Weights of a small GPT-style language model, trained from scratch on English Wikipedia: embeddings untied during training.
Each number is 128 + 32 x the weight over the matrix's rms, rounded and kept within 0 to 255. Layers, rows and columns count from 0.

# layer 4 MLP down (transposed), 320x160, rms 0.181, rows 127-148, columns 0-159
[[ 64 146 130 169 143 131  96 147 114 132 164 170 102 152 176  97 109 149 104 143 132 175 106 152 187 137 115  68 170 186 106 138  79 132 148 122 153  98 108  83  88 127 126 140  85 126  87 133 111 207 110 180  91 173 168 155 136 103 158 113 142 138 201 127 136 119 200 143 124 106 106  83 133 122 102 135 195 122 153 112  77 166 162 177 109 134 133 151 133 119 145 121  65  96 159 149  76 121 113 187  98 131  98 158  49 118 113 142 124 146 127  59 139 149 119  88 121 112 141 169  22 102  68 145 224 178 145  93 139 110 163  95 129 148 194 135  96 133 199 136 135 168 102 131 154 110 171 122 170 114  86 169 132  98 116 172 135 143  76 120]
 [134 120  80 169 134 117 120 138 115 104 124 139 152 146 166 112 118 141 110  96  64 106  79 122 119 159 129  77 156 165 122 147 130  93 131  63 127 148 123  92 117 165 128 128 183 150 143 120 174 107  96 148 128 185 128  15 189 134 167 124 152  86 115 138  73 157 156 140 151 135 161  75 111 151  95 126  88  81 141 167 182 151 185 138 132 111 111 161 115  76 143 122  86 142 147 170  93 182 111 101  62 145 137 159 117  96  84 116 178 177 116 149  88 139 219  43 131  99 133 158  94 130  99 177 128 143 146 172 104 136  79 125  73 112 205 191 111 148  89 122 155  58  82 156  92 172 140  74 114 109 103 163 128 102 129  95 141 139  78 131]
 [167 117  86 149 151 166 182 142  88  88 122 184  92 148  99 124  91 150 143 160 118 132 133 123 143 134 111 116  81 182  97 126 128 151  74  87 142 107 106  98 131 142 141 168 129 102 143 194  83 137 126 168 139 109 145 131 129  82 147 140  99 181 117 182  80 180 109  91  91 137 119 130 134 169 169 200 126 132  82  93 123 117 156 115 131 172  31 111 113 134 111 132  83 174 165 152  88 171 140  94 126 162  89 144 173 192 115 189 129 107 132 170  96 124 134 124 129 135 152 100 144 143 175 118 129 120 151  98 160  88 135  89 120  72 163 118 136 132 140 117 126  97 121 130  76 149 154 111 113 101 102  62  89 132 122 171  93 127  80 150]
 [176 121  52 186 195 160 157 111 145 126 177 134  96 115 126 152  83 161 108 150 151 177 137 115 154 161 126 191 121 178  84  52  81  69 154 175 115 130  79 177 123 164  99 123 135 146 122 124  98 212 147 104 129 145 110 143  97 119 104 168 129 135 148  68  74 140 151 171 109 160 133 133 137 144 158  99  45 132 101 154 161 119 105 124  78 203 127 134 107  91 110 179 139 138  66 165 136 138 124 116 141 113 128 138 150  71 142 162 138 157 194  94 129  91  88 161 135 131 112 157 185  77 203 127 100 150 149 110 125 121 149 142 122 117 117 144 139 107 131 139 113 169 124 143 159 110 119 147 136  72 125 147 122 150 126  76 144 124 157 143]
 [113 163 105 146 112 141 121 105 194 106 144 140 125  71  89  75 144 134 171 110 182  62 107  97 157 123 162 163 104 103 133 115  91 144  81 176 144 185 143 151  89 109 127 162  93 171 233 141  93 154 140 145  87 105  97 150 193  67  94  88  93 147 133 117 133 112 115 147 160 137 108 159  69 138 147 136 137 140 168 142  85  82 162  84 121 193 118 204  96 145 192 180 119 157 174  93 140 124 135  76 174 108 128 132  67 115 109 224 149 165  71 118 102 128 130  79 154 143  74 131 161  85 116 145 152 139 125 101 123 121  82 167 128 115 135 118 162  96 109 120  79 123 114 135 143  66 186 126 153 151  86 138 109 109 133 223 118  68 125 203]
 [133 110 121 123 136 110 155 168 154 118 153  87 125 110 152 166 108 148 182  68 143 170 143 108 127 102  55 137  67 144 128 138 135 141 135 111 113 227 177 119 174 157 124 130 109 142 149 148 150  92  86 134 109 121 103 164 162 130 148 128 140  89 109  78  72 102 109 129 176 122 158 105 147 168  90  88 140  83 159 141 167  68  82 160 119 151 120 115 158 103 117 163 104 125 116 146 154 127 107 226 103 113 145 162 114 108 167 180 103 158 108 203 143 134 149 106 119 136 139 170 129 140 111 166 136 121  66 156  98 203 125  69 101 135 156 118 121 187 110 112 133 157 122 143  89 148 153  96 101 132 104 158 157  89 147 120  99  91 156 137]
 [208 112 141 172 145 137 181  99 189 152 108 121 134 173 126 152 151  61 110 121 177 164  89 143 113 139 122 104 185  97 109 163 103 109 177  84 101 158 102 131 198 116 140 106 149  67 130 105  98 125 130  83 129 179 118 151 120 144 179 124 113 120 184 125 113 153 149 194 163 164 172 162 137 112 173  90  97 199  76 158 118 108  77  69  72  83 126 194 100 137 193  83  71 135 135 170 146 119  84 103  70 156  84 121 152 130 143 132 112 106  93 119 118 122  94  92 134 114 173 160 184 156 139  85 153 105 112  83  82 118 119 137 124  93 147 118 124 169 103 139 180 111 155 163 125 179 125 149 166 155 103  89  78 107  97 108  76  95 144 141]
 [114 165 183 147 146 108 145  83 200 152 150 124 122  51 132  97 155 146 183 141 125 100  48 124 147 130  94 115  98 114 153 176 172 128 154 146 108 104  67 129 180  81 153 133  91 121 123 128 116 109 184 130  24 169 140 154 139 103  58 100 149 131 110  92 137 123 138 154  81 128 142 150 112 130 162 120 129  78 197 156 188 124 100 101 129 139 123 130 115 152 102  43  40 116 113 130  49 138 101  84 170 112 110 142 113 158  86 181 120 148 105 151 157 125 115  83 129 113 110  84 172 155 162 113 157  86 197 137 146 143 162 142 181 148 171 132  88 117 151  83  75 109 162 150 113 149 161  97 107 160 135  88 135 138 188 111  80 137 171 199]
 [ 49 124 162 120 100 141 105 131 127  74 159 126 120 135 121 165 117 147 117 178 144 169 131 152 180 156 114  81 158 138 100 173 103 123 122 185 149 114 112 115 134  98 154 145 136 112 143 134 135 144 150 105 147 112 139 157 116 128 110 104  86  97 156  91 157 116 149  64 117 136 109 101 137  79 103 167 139 151 128 163  98  78  99 169 170 141  90  98 117 141 109  91 158 124 130 181  63 152 145 139 139 147 178  92 102 103 134 152  78 165  99 140 154 122 138 178 190 140 131 153  94 122 176 104 116 135 120 157  91 167  97 106  85  66 105 113 103 101 121 154 139 105 160 199 123 116 166 133 101 108 146  69 126 167 151 115 137 164 110 108]
 [ 82 118 122 127 175 113 167 149 221 150 133  98 117 128 147 100  76 166 154 123 148 124 140  69 146 149 137  75  99  95 145 161  57 135 123  85 141 167 134 111 175 101 133 109 151 206 138 132  54  86 105 148 178 146 111 198 138 121 117 103 129 124 112  40 113 174 114 158 190 131 173  70 153 179  42 156 123 117 198 131 178 118 183 167 148 150  60 122  78 107 160 143 110 112 108 143 146 184  93 122 181 120  94 119 147 123 195 132 117 133 210 117 123 148 104 103 150 134 161 173  88 179 127 126 153 117 175 123  98 162 103 173 149 104  72 134  49 155 137  79 165 135 166 154 153 160 152  99 190 152 116 158 141 133  86 154 191 130 135 128]
 [160 148 127 124 119 112 134  92 163 220 162 115 118  91 134 140 123 191 134 188 117 107 104 127  82 127 116 154 144 160 118 134 136 146 104 218 118  94 118 154 185 158 124 117 118 113 110 108 109 104 163 119 104 154 116 120 129  99 108 124 102 143 121 125 108  66 119  81 135  92 171 153 162 153 177 160 117 143 157 111 179 116 129 112 150 145 123 139 132 144 118 144  33 139 178 119  96  97 134 107 191 105 128 112 149 170 126  67 162 121 131  94 150 138 127  97 133 207  98 152 100 118 139 148 106 112  90 103 189 155 119 113 166 110 187 111 162  67 170 141 122 124 196 187 161 121 162 176 133 156 128 137 196 114  93  82 131 156 101  64]
 [ 97 146 118 145 176 149 113 109 164 103 175 136 239 111 117 147 211 110 139 102 153 104 156 105 117 154 141 138 115 143 130 101 147 123 102 163 134 210 183 128 119  83 102 133 128 124 176  62 156 179 150 134 163 157 201 181 140 118 123  80 130 133 178 159 122  31 150 133 109 169 108 124 112 134 175 145 163 114 120 143  85 157 172 116 150 177 120 129 105 119 237 153  99 126 113 111  92 151  98 171 166 100 109 111 105 145 117 122 108 128 170 115  87 156 108 146 133 161  93 161  91 138 128  88 219 129 121 151 122 187 169 123 150 131 191 113 142 130 111 121 122 197 135 189 175 146 142 182 184 188 151 167 116 160 129 126 163 175 115  96]
 [139 132 137 144 123 124 138 149 119 138 132 130 134 141 123 120 125 132 130 127 117 141 122 137 118 114 127 120 125 128 141 126 114 139 128 155 129 126 117 125 121 114 128 126 123 129 128 128 118 125 135 117 134 115 124 125 120 132 130 136 122 122 126 128 110 120 138 113 120 132 122 116 115 108 135 129 127 125 127 119 134 125 127 140 133 123 131 126 121 121 129 129 133 116 123 124 137 134 133 130 115 125 126 131 137 119 122 115 131 127 134 129 137 128 131 140 147 127 133 105 121 115 128 143 131 128 119 131 125 135 127 120 122 111 123 141 129 121 132 125 132 121 117 127 130 134 129 121 122 130 120 123 129 127 127 125 132 125 118 123]
 [155 120 133 107 148 108 131 136 140 135 139 143 135 120 112 110 107 203  96 140 151 141 141 167 151  82 114 102 120 129 115 111 140 135 146 176 127 131 155 174  93 103 122 144 128 102 156  77  63 186 114 144 156 134 133 141 126 152 160 109 133 117 142 154 186  94  86 194 108 145 133 145 109 130 119 107  72 213 169 111 158 158 146 118 131 158 107 197 205  98 174 120 156 169 141  78 135 186 119 151 106  74 148 124  85 153 146 140 133  95 133  63 143 144 145  41 161 118 173 158 147  90 171 102 231  86 118 156 129 140 135 156 165 144 148 140 130 103 125  93  86  96 149 109 109  95 164 137 159 126 134 126  81 121  97 167  58 151 110 163]
 [109 153 105 121 116 164 155  83 142 124 142 229 131 112 101 147 104  82 108 136 116 109 134 122 157 165 114 106 110 173 119 116  63  57 113 203 123 123  28 194 114 144 139 178 197 149 125 153 155 152 115 131 198 123  91  86  79  88 126  86 152 121 178 132  64 212 115 197  90 119 140 150  94 104 151 144 100 125 104 134 121 154  86  94 147 168 153  87 170 120 191 133 130 110 170 107  96 121 137 123  99  98 151 129 137 103 132 104 178 140  96  90 137 160 189 116  83 119  37 140 155 131 161  94 141 147 146 104 166 105 167 174  98 105 134 110  61 108 116 115 173  72 151 172 150 135  28 165 166 131  89  95 140  70 119 144  74 124 137 113]
 [ 79 130 110 158 141 151 125 124 133 110 100 159 105 166 125 138 137 129 100 130 140 128 104 118 161 152 146 105 110 128 124 178 114  73 163 166 123  84 144 134 133  83 151 163 132 128 165 118  97 205 122 124 146 132  72 168 159 135  70 152 139 159 146 138  71 123 145  78  76 177 127 101  93  98 111 149 133  89 127 169 158 179 125 107 149  89  84  91 137 114 133 106 121 157 140 159 144 138 178  84 140 124 144 187 138  97 135 122 113 114  59 129 145 145 130 186 137 131  66 181  78 115 107 124 140 148 188  88 155 130 147 120  80 100 148 166  88  81 137 167 156 165 122 159 103 142 185 164 158 171 165 158 149 111 166  58 137 143 131 143]
 [155 144 109 109 179 119 111 128 129 149 130 130 130 145 100 137 129 154 155 112 101 161 126 116 162 142 142 160 113 112 166 115 119 154 130 255 164 138 129 174 123 128 162 130 143 125 121 123 137 140 142  95 148 152 131 155 146  96  69 106 122 153 140 166 136 150  76 134 149 140 149 130 104 124 127 166 155 156 123 138 100 151 171 112 120  66 137 180  90 133 142  90 118 137 109  98 118 114 118 129 138 124 119 107 120 136 147 103 107 112  96 128 103 138 155  96 117 153 113  60 113 161 105 151 109 135 175 116 172 181 133 120  85 125 158 130 157 131 185 141 118 152 139 165 134 107 151 140 175 164 120 152 134 156 145 172 101 118 147 166]
 [ 95 120 137  87 104 155 167  63 115 154 123 156 132  83 179 171 151 101 103 113 113 114 165 190 167 179 220 174  71 151 122 159  93  77  98 171  52 194  98 123 103 114 143 167 156 132 171  99 144 148 150 117 142 163 127 177 102 145  82 113 139 166  82 119  95 130 130 128  98 124 149 138 151 179 156 149 160 119 189 136 124 156 107 124 155 157 167 130  79 163 156 133  37 162 160 119 100 135 128 156 147 170 200 178 137 175 141 109 118 125 138 120 103 121 116 117 125 171 145 191 144 123 175 122 142 103 157 128 169 127 158 119 115  85 178 115 125 119 122 143 143 112 113 139 117 154  89 165 157 175 100 142 113 134 138 128  85 153 141 140]
 [ 95 133 101 148 108 121 142  89 187 178 129 156 122 129 118  92  74 152 123 127 132 148 109 103 112 117 177 148 146 178 103 129 167 175 108 133 146 134  81 169 141 158 186 104 156 185 123 102  15 103 147 165 133 180 163 161 123 124 105 105 164 112 157 118 136 114 106 152 100  86  96  71 168 159 104 129 127 121 112 111 148 150 181 102 146 135 112 129 191  73 166 186 122 109 137 179 188 129 119 185  74 124 119 178 183 133  57 141 111  91 143 159 102 158 102 109 153 115  53 119 110 137 145 145 122 126 134  89 144 168 126 145 167 110 167 192 110 193 168 160  94 129 172 106 113 118 120  91 175 165 126  93 171 108  98 148 155 115 126 200]
 [130 120 113 107 122 114 144 134 141 131 132 127 127 117 100 138 130 137 127 118 140 118 129 127 150 138  88 144 138 134 123 121 140 126 126 129 119 126 121 130 117 137 132 128 142 126 110 117 129 148 141 132 136 145 132 133 127 134 133 127 141 138 120 136 130 120 125 144 132 128 131 124 129 128 132 120 136 122 134 130 122 135 133 138 120 132 138 126 149 119 137 102 106 121 138 117 121 124 105 134 133 142 132 143 118 143 120 134 114 111 130 110 126 147 130 136 117 109 131 122 134 138 127 132 124 121 136 141 138 143 120 121 122 130 137 133 134 126 133 153 129 142 118 126 127 129 119 129 121 136 125 154 124 138 139 122 122 153 139 135]
 [151 152 124 123 132 125 150 111 148  78 150 145 137 147 132 145 157 141 124 162 112 115  94 130  89 133  82 120 184 173  81  79 130 120  83 112 156 139  75 157 112  99 147 162 130  82  92 140  61 147 160 162 138 152  79  49  82  81 156 130  79 163  98  99 113 171 117 168  77 194 135 184 117 129 120 173  76 163 219 131 105 144  93  53 119 119 111 141 111 149  96 178  67 155 127 122 124 122  93  96 112 118 100 172  86 176  73 116 160 246 138 129 106  51 118 105 140 130  98  96 188  82 104 151 150 143 135 167 108 158 127 165 135 133 144  91  97 107 160 137 126 140  99 169 128 122 104 139 127 161 165 166 132 168 113 154 116 152 107 108]
 [163 114  88 152 161 125  84 142 170 113 152  96 136 121 109 118 127 143 176 108 191  93  71 115 144 155 109 182 132 144 143 161 122 164 176 133  90 185 101 149 131 100 163 131 179 146  99 117  87 130 141 119  66 122 112 132 186 131 126  79 115 141 118 154  84 112 142 185 138 102 169 113  57 165  71 165 125 143 135 121 129 218 133 101 120 146 168 167 176  80 104  86 141 137 101 118 103 140 130 123 144 108  96 149 113 115 100 121 164 153 141 102 151 123 202 142 175 127  49 159 148 102  99 150 214 149 101 106 137 167 152 114 124  98 116 147 106 114 185 124 102  58  81 122 145  49 129  90 151 127 201 152 109 173 129 118  84 127 160 134]]
# layer 4 MLP up, 320x160, rms 0.188, rows 128-148, columns 0-159
[[166 113  94 169 117  73 161 147 140 189 111 109 144  76 171 112 145 120 119 132  90  92 165 122 150 153 121 117 106 129 139 177 119 119  64  92 160 151 163 133 159 152  86  93 149 160 158 129 157 151 116 140 160 104 105 143 124 149 185  78 123 100 131 153 136 117 112 148 150  96  99 148 101 107 102  11 147 107 164 164  88 121 123  91 134 140 150 113  73 173 127 111  97 151 121 159  74  68  86 140 134 148 232 127 124 102 171 108 184  68 109 130 191 105 141  76 129  86 186 119 142 122  66 123 134 173 118 103 153 182 104  79 219 139  77 125 105  92 131 101 165 124  76 136 170 109 143  85 137 114 152 118 187 175 160 111 162 147 111  70]
 [157 101 128 102  76 158 143 166  41 167 113 168 106 136 146 165 174 161  90 148 121 121 146  87 158 108 132 170 139 158  80 123 116 133  98 119 122 193  93 119  97 128  56 185 123  77 139 181 138 117 125 203 162  90 124  96 103 119 163 140 144 156  87 139 111 156 122 156 112 116 112 116 148 168 109 120 115 134 119 110 111  92 131 123  98 126 110  90  91 140 133 132 127 169  83 114 107 112 128 110  79 108 120 115 143 110 121 144 152  92 113 180 143  56 129 127 114 132 115  87 126 102 145 149 125 101 109 107 180 121 154  80 143 121 134 124 166 174 117 141 131 141  64 117 104  86 180 157 106 165 163  94 136 120 115 149 108 111  76 106]
 [144 160 103 108 170  79  97 147 133 155 149 108 128 125 117 152 143 177  87 118 147 138 142 129 150 122 170 162  90 147 163  91 146 153 151  96 181 108  72 122 129 188  82 127 161 176 117 113 113 159 176 170 159 149 143 163 106 176 149 176 129 134 132 137 119  85 133 136 106 100  96 146 132  84  96 137 132 111 123  91 107  99 131 114 121 154 165  61 111 115 130 112 188 123 129 114 139 150 110 120 138 120 112  89 112  84 136  87 144 120 217 114 199  59 180 163 146 141 164 125 137 112 136 165  69 110 100  93 174  83  98 118  99 109  62 147 151 146  83  72 135 118 100 122 129 122 156  71  87 112  52 150 134 148  31 108 134 106  73 135]
 [134  93 116 181 112 135 122 165 113 141  89 128 152 132  98  93 159 131 180  65 136  74 117  98 153 150 164 175 143  74  79  98 146 109 110  83 165 123 136 124 115 140 118 163 121 177  89 101 162 100 167 154 118 113  57 146 167 172 115 161 172  89 165 144 126 159  58  98 104  88 148 130 140 112 118  59  93 143 120 111 191  82 144 126 166 150 108 145 129  94 144 123 162 164 159 189 131 111 146  75 103 135 160 153 113 135 130 133 255 169  94 175  88 149 138  49 131 189 134 125 159 161  41 134  89 165  82 134  81 175  60  70 123 230  44 111 162 135  80  94 169 105 135 121  91  98 171 111  80 134 125 117 117 117 153 163 101  75 150 180]
 [105 137 181 140 116 161 148 187 125 191 105 110 188 107 164 140  86 123 171 181 140 124 190 152 153 176 144 101 147 138 123 121 140  99  91 131 135  60 176 104 108 183 132  72 132 103 139 127 156 132 101 101 148  87  73 171 118 131 132 140 181 128 171 114 156 114  97  74 113 116 129 117  93 131 180 136 175 114 180 116 131 103 104 150 103 124  98  58  86 120 100 150 180 144  90 110 145 150 117 107 172  98 160 154 143 143 105 129 115  90 173 136 121 107 161 128 131 157 127 120  92 132  54 117 129  80 141 173 155  84  89 125 195 133 104 125 124 113 120 122 111 125  85 106 189 111 142 128 138 167  61 154 159 124 110  98  96 101 154  98]
 [126  86 141 145 163 110 203 149 165 164  99 125 158 142 183 135 123  48 171 111 162  99 115 160  85  49 120 157 166 125 114 101 154  86 106 125 132 115  96  97 164 160 151 114 144  93 115 108 118  89 154 114 179  97 136  96 166 133 144 135  92 148  94 108 165 159 114 105 149  91 190 121  88  85 117 102 133 153 178 140 148 120  90 140  89  88 118 153  59 117 153 112 190 199 154 138 109 170  84  77 191 132  82 138 181  85 118 120 117  79  77 122 145  99 131 109 143 109 132 143 226 146  88 107 111 148 172 123 104 179 119 130 217 130  80 124 209 123 158 101 172 131 111 108 143 143 103  73 149 118 153  68 104  74 111 103  83 149 146 131]
 [103 134 151 174 148  67 223 111 178 188 182 101  79 124 110 160 139  88 213 165  98 127  71 151 134 131 122 155 158  95 184 110 120 114 140  73  94 105 142  56 135 157 122 126 122  89  69  82 126 155 182 123  80 128 125 118 161  82  83 147 162 158 119 130 109  96 163 128 133 147 148 108 139 105 197 107 106  46 223 154 121  93 164 128 177  96 154  89 161 168 123  39  98 147  86  88 157 154 142  95 101 127 113 143 144 130 104  98 131 168  97 154 155  82 179 147 144  80 109  67 145 147 117 123  92  89 130 197 118 168 128 110 138 101 138 119 108 148 150  40 125 147  93 174 128 147 101  86  73 150  73 105 111 153 152 124 118 133 175 143]
 [133  60 160 101  96 127 149 178  92 142  91 101 129 155 135 182 159 141 152  72 107 116 111 129 166 122  84 114 162 129 124 103 134 133 146 131  98 114  84 167 145 118 188 128 189 116  93 131 117 102  99 122 189 162 117 169 214 148 123  73 140  85 113 141  97 113 155 141 122  95 111 102 178 116 118  97 130 124  86 119 141 136 128 180 183 147 112  71 109 133 129  93 116 103 166 142 147 157 100 125 106 126 136 120 136  96 134 137 147  94 149 124 150 144 127 139 146 126  99  73 131 116 141 143  63  75 156 103 132 106 176 152 131 137 138 119 140 131 132 136 145 115 130  87  78 110 102 138 102 138 149 139 157  95 111 117 111 103 106  95]
 [126  75  71  71  91  89 176 180 129 129  88 133  78 138 153 146 132 127 115 105  61 197 109  88 109 143 201  64  91 169 100 112 100  76 135 111 113 152 176 108 122 140 118 135  61 112 132  87 159 138  83  96 144 142  99 166 119 219 215 112 231 107 164  92 213 178 134 167 145  46 126 113 147 178 133 133 111 125 113 140  93  81  67 104 130 128 163 134 156  93  85 117 139  55 144 130  83 149  87 128 114 137 147 178 135  80 146 160 132 134 142 120 127  68 140 135 124 175 195 115 141 141  35 137 125 107 142 126 110 200 170 121 194 162 146 100 130  90  59  38 174 163 165  63 179 143 173 149 114 176 154  79 141 111 126 109 120 109 149 137]
 [166  49 140 111 130  94 128 168 149 155 124  73 140 133 106 136 145 142 146  48 125 135  77 117  80 128 103 100 124 143 118 120 104  93  95 116 146 106 107  89 141 186 140 149 147 187 130  97 133 104  93 154 126 154 111  64 122 170 115 130 113 147 107 109 153 116 157 120 139 150  97 126 144 172 103 157 107 172 104 160 172 154  95 204 128 132 153 157 160 111 110 120 102 135 141 130 177 172 156  62 186 168  85  96 158 149 107 103 101  90 124 119 192 135 123 122  92  81 132 151 148 137 107 151  74  70 131 132 120 111 129 116 177 162 157  99 148  95 119 122 160  73 207 104 190 143 159 157  88 163  48 122 179 156 111  96 144 105 124  69]
 [103 102 202 167 161  99  85 157 116 124 180 117 110  69 101 155 178 150  77 184 144 154  88 144 182 124 184 137 164 133 111 155 186 109  86  90  79 155 143 110 104 121 164 158  77 197  83 106 125  90 150 127 165 130 140 142 156 173 120 122 129 103 129 127 106 136 111 149  67 134 202  77 123 142 162 177 164 143 172 152 105  42 239 138 167  98 146 138 151 142 169  91 128  97  94 163  83 138 174  47 141 129 122  90 139  72 153  87 143 148 166 145 121 106 130 113 157 186 123 129 134  96  47 144 148 122 107 128 167 115 123 123 140 191 103 126 135 189 108 130 113  89 136 153 142 159 173 104 161 147 154  97 112 103  73  96 190 136 118 126]
 [146 120 124 128 122 129 151 134 108 133 122 126 150 129 146 138 129 103 136 130 113 154 135 153 130 130 139 145 131 117 138 116 144 130 126 106 132 122 145 108 134 130 122 126 140 123 116 117 141 115 127 138 126 115 120 117 132 133 139 122 127 126 130 129 142 137 118 133 117 111 130 103 131 133 144 124 128 131 135 106 143 115 138 127 129 116 142 124 121 121 117 128 141 127 124 142 131 132 108 107 101 138 141 131 137 129 147 135 148 116 151 137 131 116 123 116 122 122 133 115 140 142 107 125 123 131 120 124 136 127 133 112 135 132 117 146 128 129 118 125 140 121 133 111 129 142 115 124 111 112 120 121 136 117 126 125 136 127 127 125]
 [ 98 102 110 172  56 138 194 205  87 194  77 120 170 144 106 121 131  97 174  91  79 161 126 161  30 108 182 123 112  99 107  97 111 101 116 134 141 101 144 110 115 114  93 133 156 108 139 115 121 163  80 115 150 137  89 106  95 124 135 122 122 127 147 130 173 172 112 149 113 145 116 128 124 168 162 137 141 133 142 119 155 104 157 129 123 133 133 164 163 123 134 140 167 118 172 120 134 113  89 126 137 115 150 203 159 147 119 107 160  93 162 136 112 133 151 124 150 127 166 145 153 102 108 151 146 123 122 163 105 178 116 146 158 161 141 186 152 164 105 138 163  76 149 144 153  91 101 153 107 132 114  88 114  92 171 111 106 141 115 158]
 [136  99 109 127  87 108 174 137 119 138  84 139 112 144 149  44 134  56 137  75 103 129 217 194 104 104 182 110 110 114 139  58  92  68 141 131 115 110 159 101 143 115 173 123 204 102  95 139 129 175 139 115 156 155  61  83 133  99 135 125 112 122 153  99 102 123 118 137 146 107 180 120 117 119 224 132 145  44 129 136 146  84 124 137 113 173 109 102 154 174  85  51 174 125 101 180  97 147 146 118  94 185 198 120 125 145 175  98 215 184 131 153 169 118  83 115 129 138 108  85 104 184 144 100  59 141 136 111 161 147 113 118 158 147  56 121 141 165  67 159 145 117 107 154 128 120  88 113  69 106  96 140 125 145 118 144 125 124 100 111]
 [ 80 126 129 125  56 122 199 174  71 176 104 140  93 115  78 101 187 101 200 113 130 121 118 159 115 156  99 116 137  64  94  94 121 149 123 126 114 126 135 149 171 148  96 161  87  79 148 126 138 133  92 144 133 175 141 132 118 103 129 164 143 108 120 132 121 111 128 111  99 110 175 139 170  94 139 114 175 141 112  85 122 113 181 159 159 143  96 133 138 143 156 105 172 160 146  98  98 168 114 120 118 179 153 117 138 100 161 145 173 105 146 157 145 182  97 170 126 107 126 119  92  77 133 105  80 121 146 170 177 209 108 134 119 115 134 119 151 128 141 110 119 107 104 139 149 129 149 154 107 108 199 124 167 134  93  89 135 145 175  80]
 [ 78 134 109 117  64 121 175 108  85 130 105 168 140 189 114  95 132 163 146 159 132 106 141 170  77 115 158  95 138 105  90 145  96 141  70 121 129 143  82  64 125 149  82  90 153 117  83 109 109 126 131 115 129 129  97  90 162 140 133 121 217 141 165 187 174 149  87 114 130 148 125  97 134 144 103 149 137  82 150 103 187 119 144 125 137 102 144 114 126 155  55 138 142 112 123 131 147 102 153 127 106 122 144 130 149 151 109 109 204 115 147 132  88 163 138  83  91 120 145 110 192 120 121 135 113 152 131 100 177 134  78 132 112 118 136  83 110 137 171 102 147 116 139 121 156 161  85 117 129  88 137  65 154 154 130  72 136 132 131 120]
 [ 97 136 151 123 111  99 198 120 107  77 157  99 142 148 146 128  97 133 102 188  95 208 173 141 150 174 148 144 116 137 135 146 113 102 110 116 143 161 102 108 137 128 101  93 148  97 125 107 155 117 115 126 131 121 116 124 144 151 108 188 122 133 114 147  81 137  94 102 123 149 102  48 155 131 179 139 142 134 172  90  94 142 148 131 141 138 170  62 113 166 111 147 119 154  80 115 111 142 126 137 132 185 193 173 121 101 151 129 140 105 128 189 126 114 195 131  89 136 156 100 125 174 121 134 165 143 125 151 132 145  90 114 125 144 152 145 152  93  57 102 111 109 122 130 148 165 136 123 150 121 123 145 103  78  54  40 119 186 151 155]
 [129  33 122 174 126 107 135 158 106 138 111  83 167 175 148 130 112 139  90 100 150 131 110 149  74 171 161 152 106 152 136 149 199 123 158 120 169 174 155 123 114 158  89 162 115 170  95 170 135  87  59 168 171 131 163 158  95 162 130 121 135 102 115 102 152  79 132 135 123 131  84  98 171 173 186 156 102 108 121  95  91  96  84 193 196 111 131 110 148  62 185  93 137 154 163 165 151  99  99 146 105 170  97 173 172 122 123 145 100  78 105 141 153 125  87 151 112 152 134 156 167 167  69 160 114  44 139 124 105 145 161 139 153 165 169 181 129 180  99 157 136 120 149  73 132 131 117 115 159 130  93  89 140  79 128 121 168 108 123 131]
 [131 118 138 139 131 137 146 154 116 137 116 120 126 133 118 116 134 125 125 131 117 148 127 139 118 122 149 123 124 114 119 133 130 117 129  91 130 126 135 124 137 144 123 121 147 130 101 139 133 109 124 141 127 123 110 124 125 133 145 137 139 127 136 120 145 149 108 125 112 120 147 102 138 141 150 125 125 115 128 112 138 107 152 116 138 121 135 122 128 121 124 124 125 128 133 137 134 127 123 116 117 136 128 127 136 128 147 139 144 127 125 136 145 108 116 127 129 128 159 116 148 118 115 138 129 125 137 134 130 136 111 107 125 133 109 133 146 147 112 126 143 120 144 102 123 135 126 111 113 114 117 121 129 136 134 121 151 125 123 124]
 [114  88  53  93 110 128 150 110 117  82  90 100 125  98 122 125 113 184 156 123 146 130 112 164 163  87 152  77  91 146  95  28 110 171  95 101  53 144 169 150 139 108 148 109 146 114 156 124 173  74 138 120 195 132 128 100 115 178  89  92 104 119  63 104 118 176 100  75 103 136 155 135 119 114 171 139 164 100 152 154 123 126 191  93 120 124 100 144 104 170 128 121 181 157 114 178 150 111 132 153 111 102  69 127 101  83 146 154 141 138 117 142 149  57  92 127 130 162 122  79 153 110 102 146 128 124  95 198 117 129 182 163 174 222 106 153 140 162 128 116 168 178  94  50 165  82 115  75 129  85 162 108 157 153  61 140 138 103  81 113]
 [129 139 154 134 182  72 126 120 148 175  56 168 125 150 149  78 106 141 105 125 115 153 118 156  95  72 124 172 116 106 135 150  71  56 123  50 104 169 182 102 125 114 104 150 143 155 103 131 136  51  97 133 131 107  84 159 203 163 157 105 122 105  76 106 161 132  76 159 144 134  93  82 101 158 165  87 121 106 122 154 113 109 152  83 104 134 134 162 112 157 125 114 144 106 128  96  95  96  98  89 103 162 138 158 185 115  76  88 135  78 149 177 142  94 163 124 159 138 166 142  78 162  81 139 146 128  96 109 107 173 126 102 153 118  60 122 137 121  66  82 120 147  93 143 135 136 159 121 121 124 124 105 170 116 127  20  97 121 168 100]]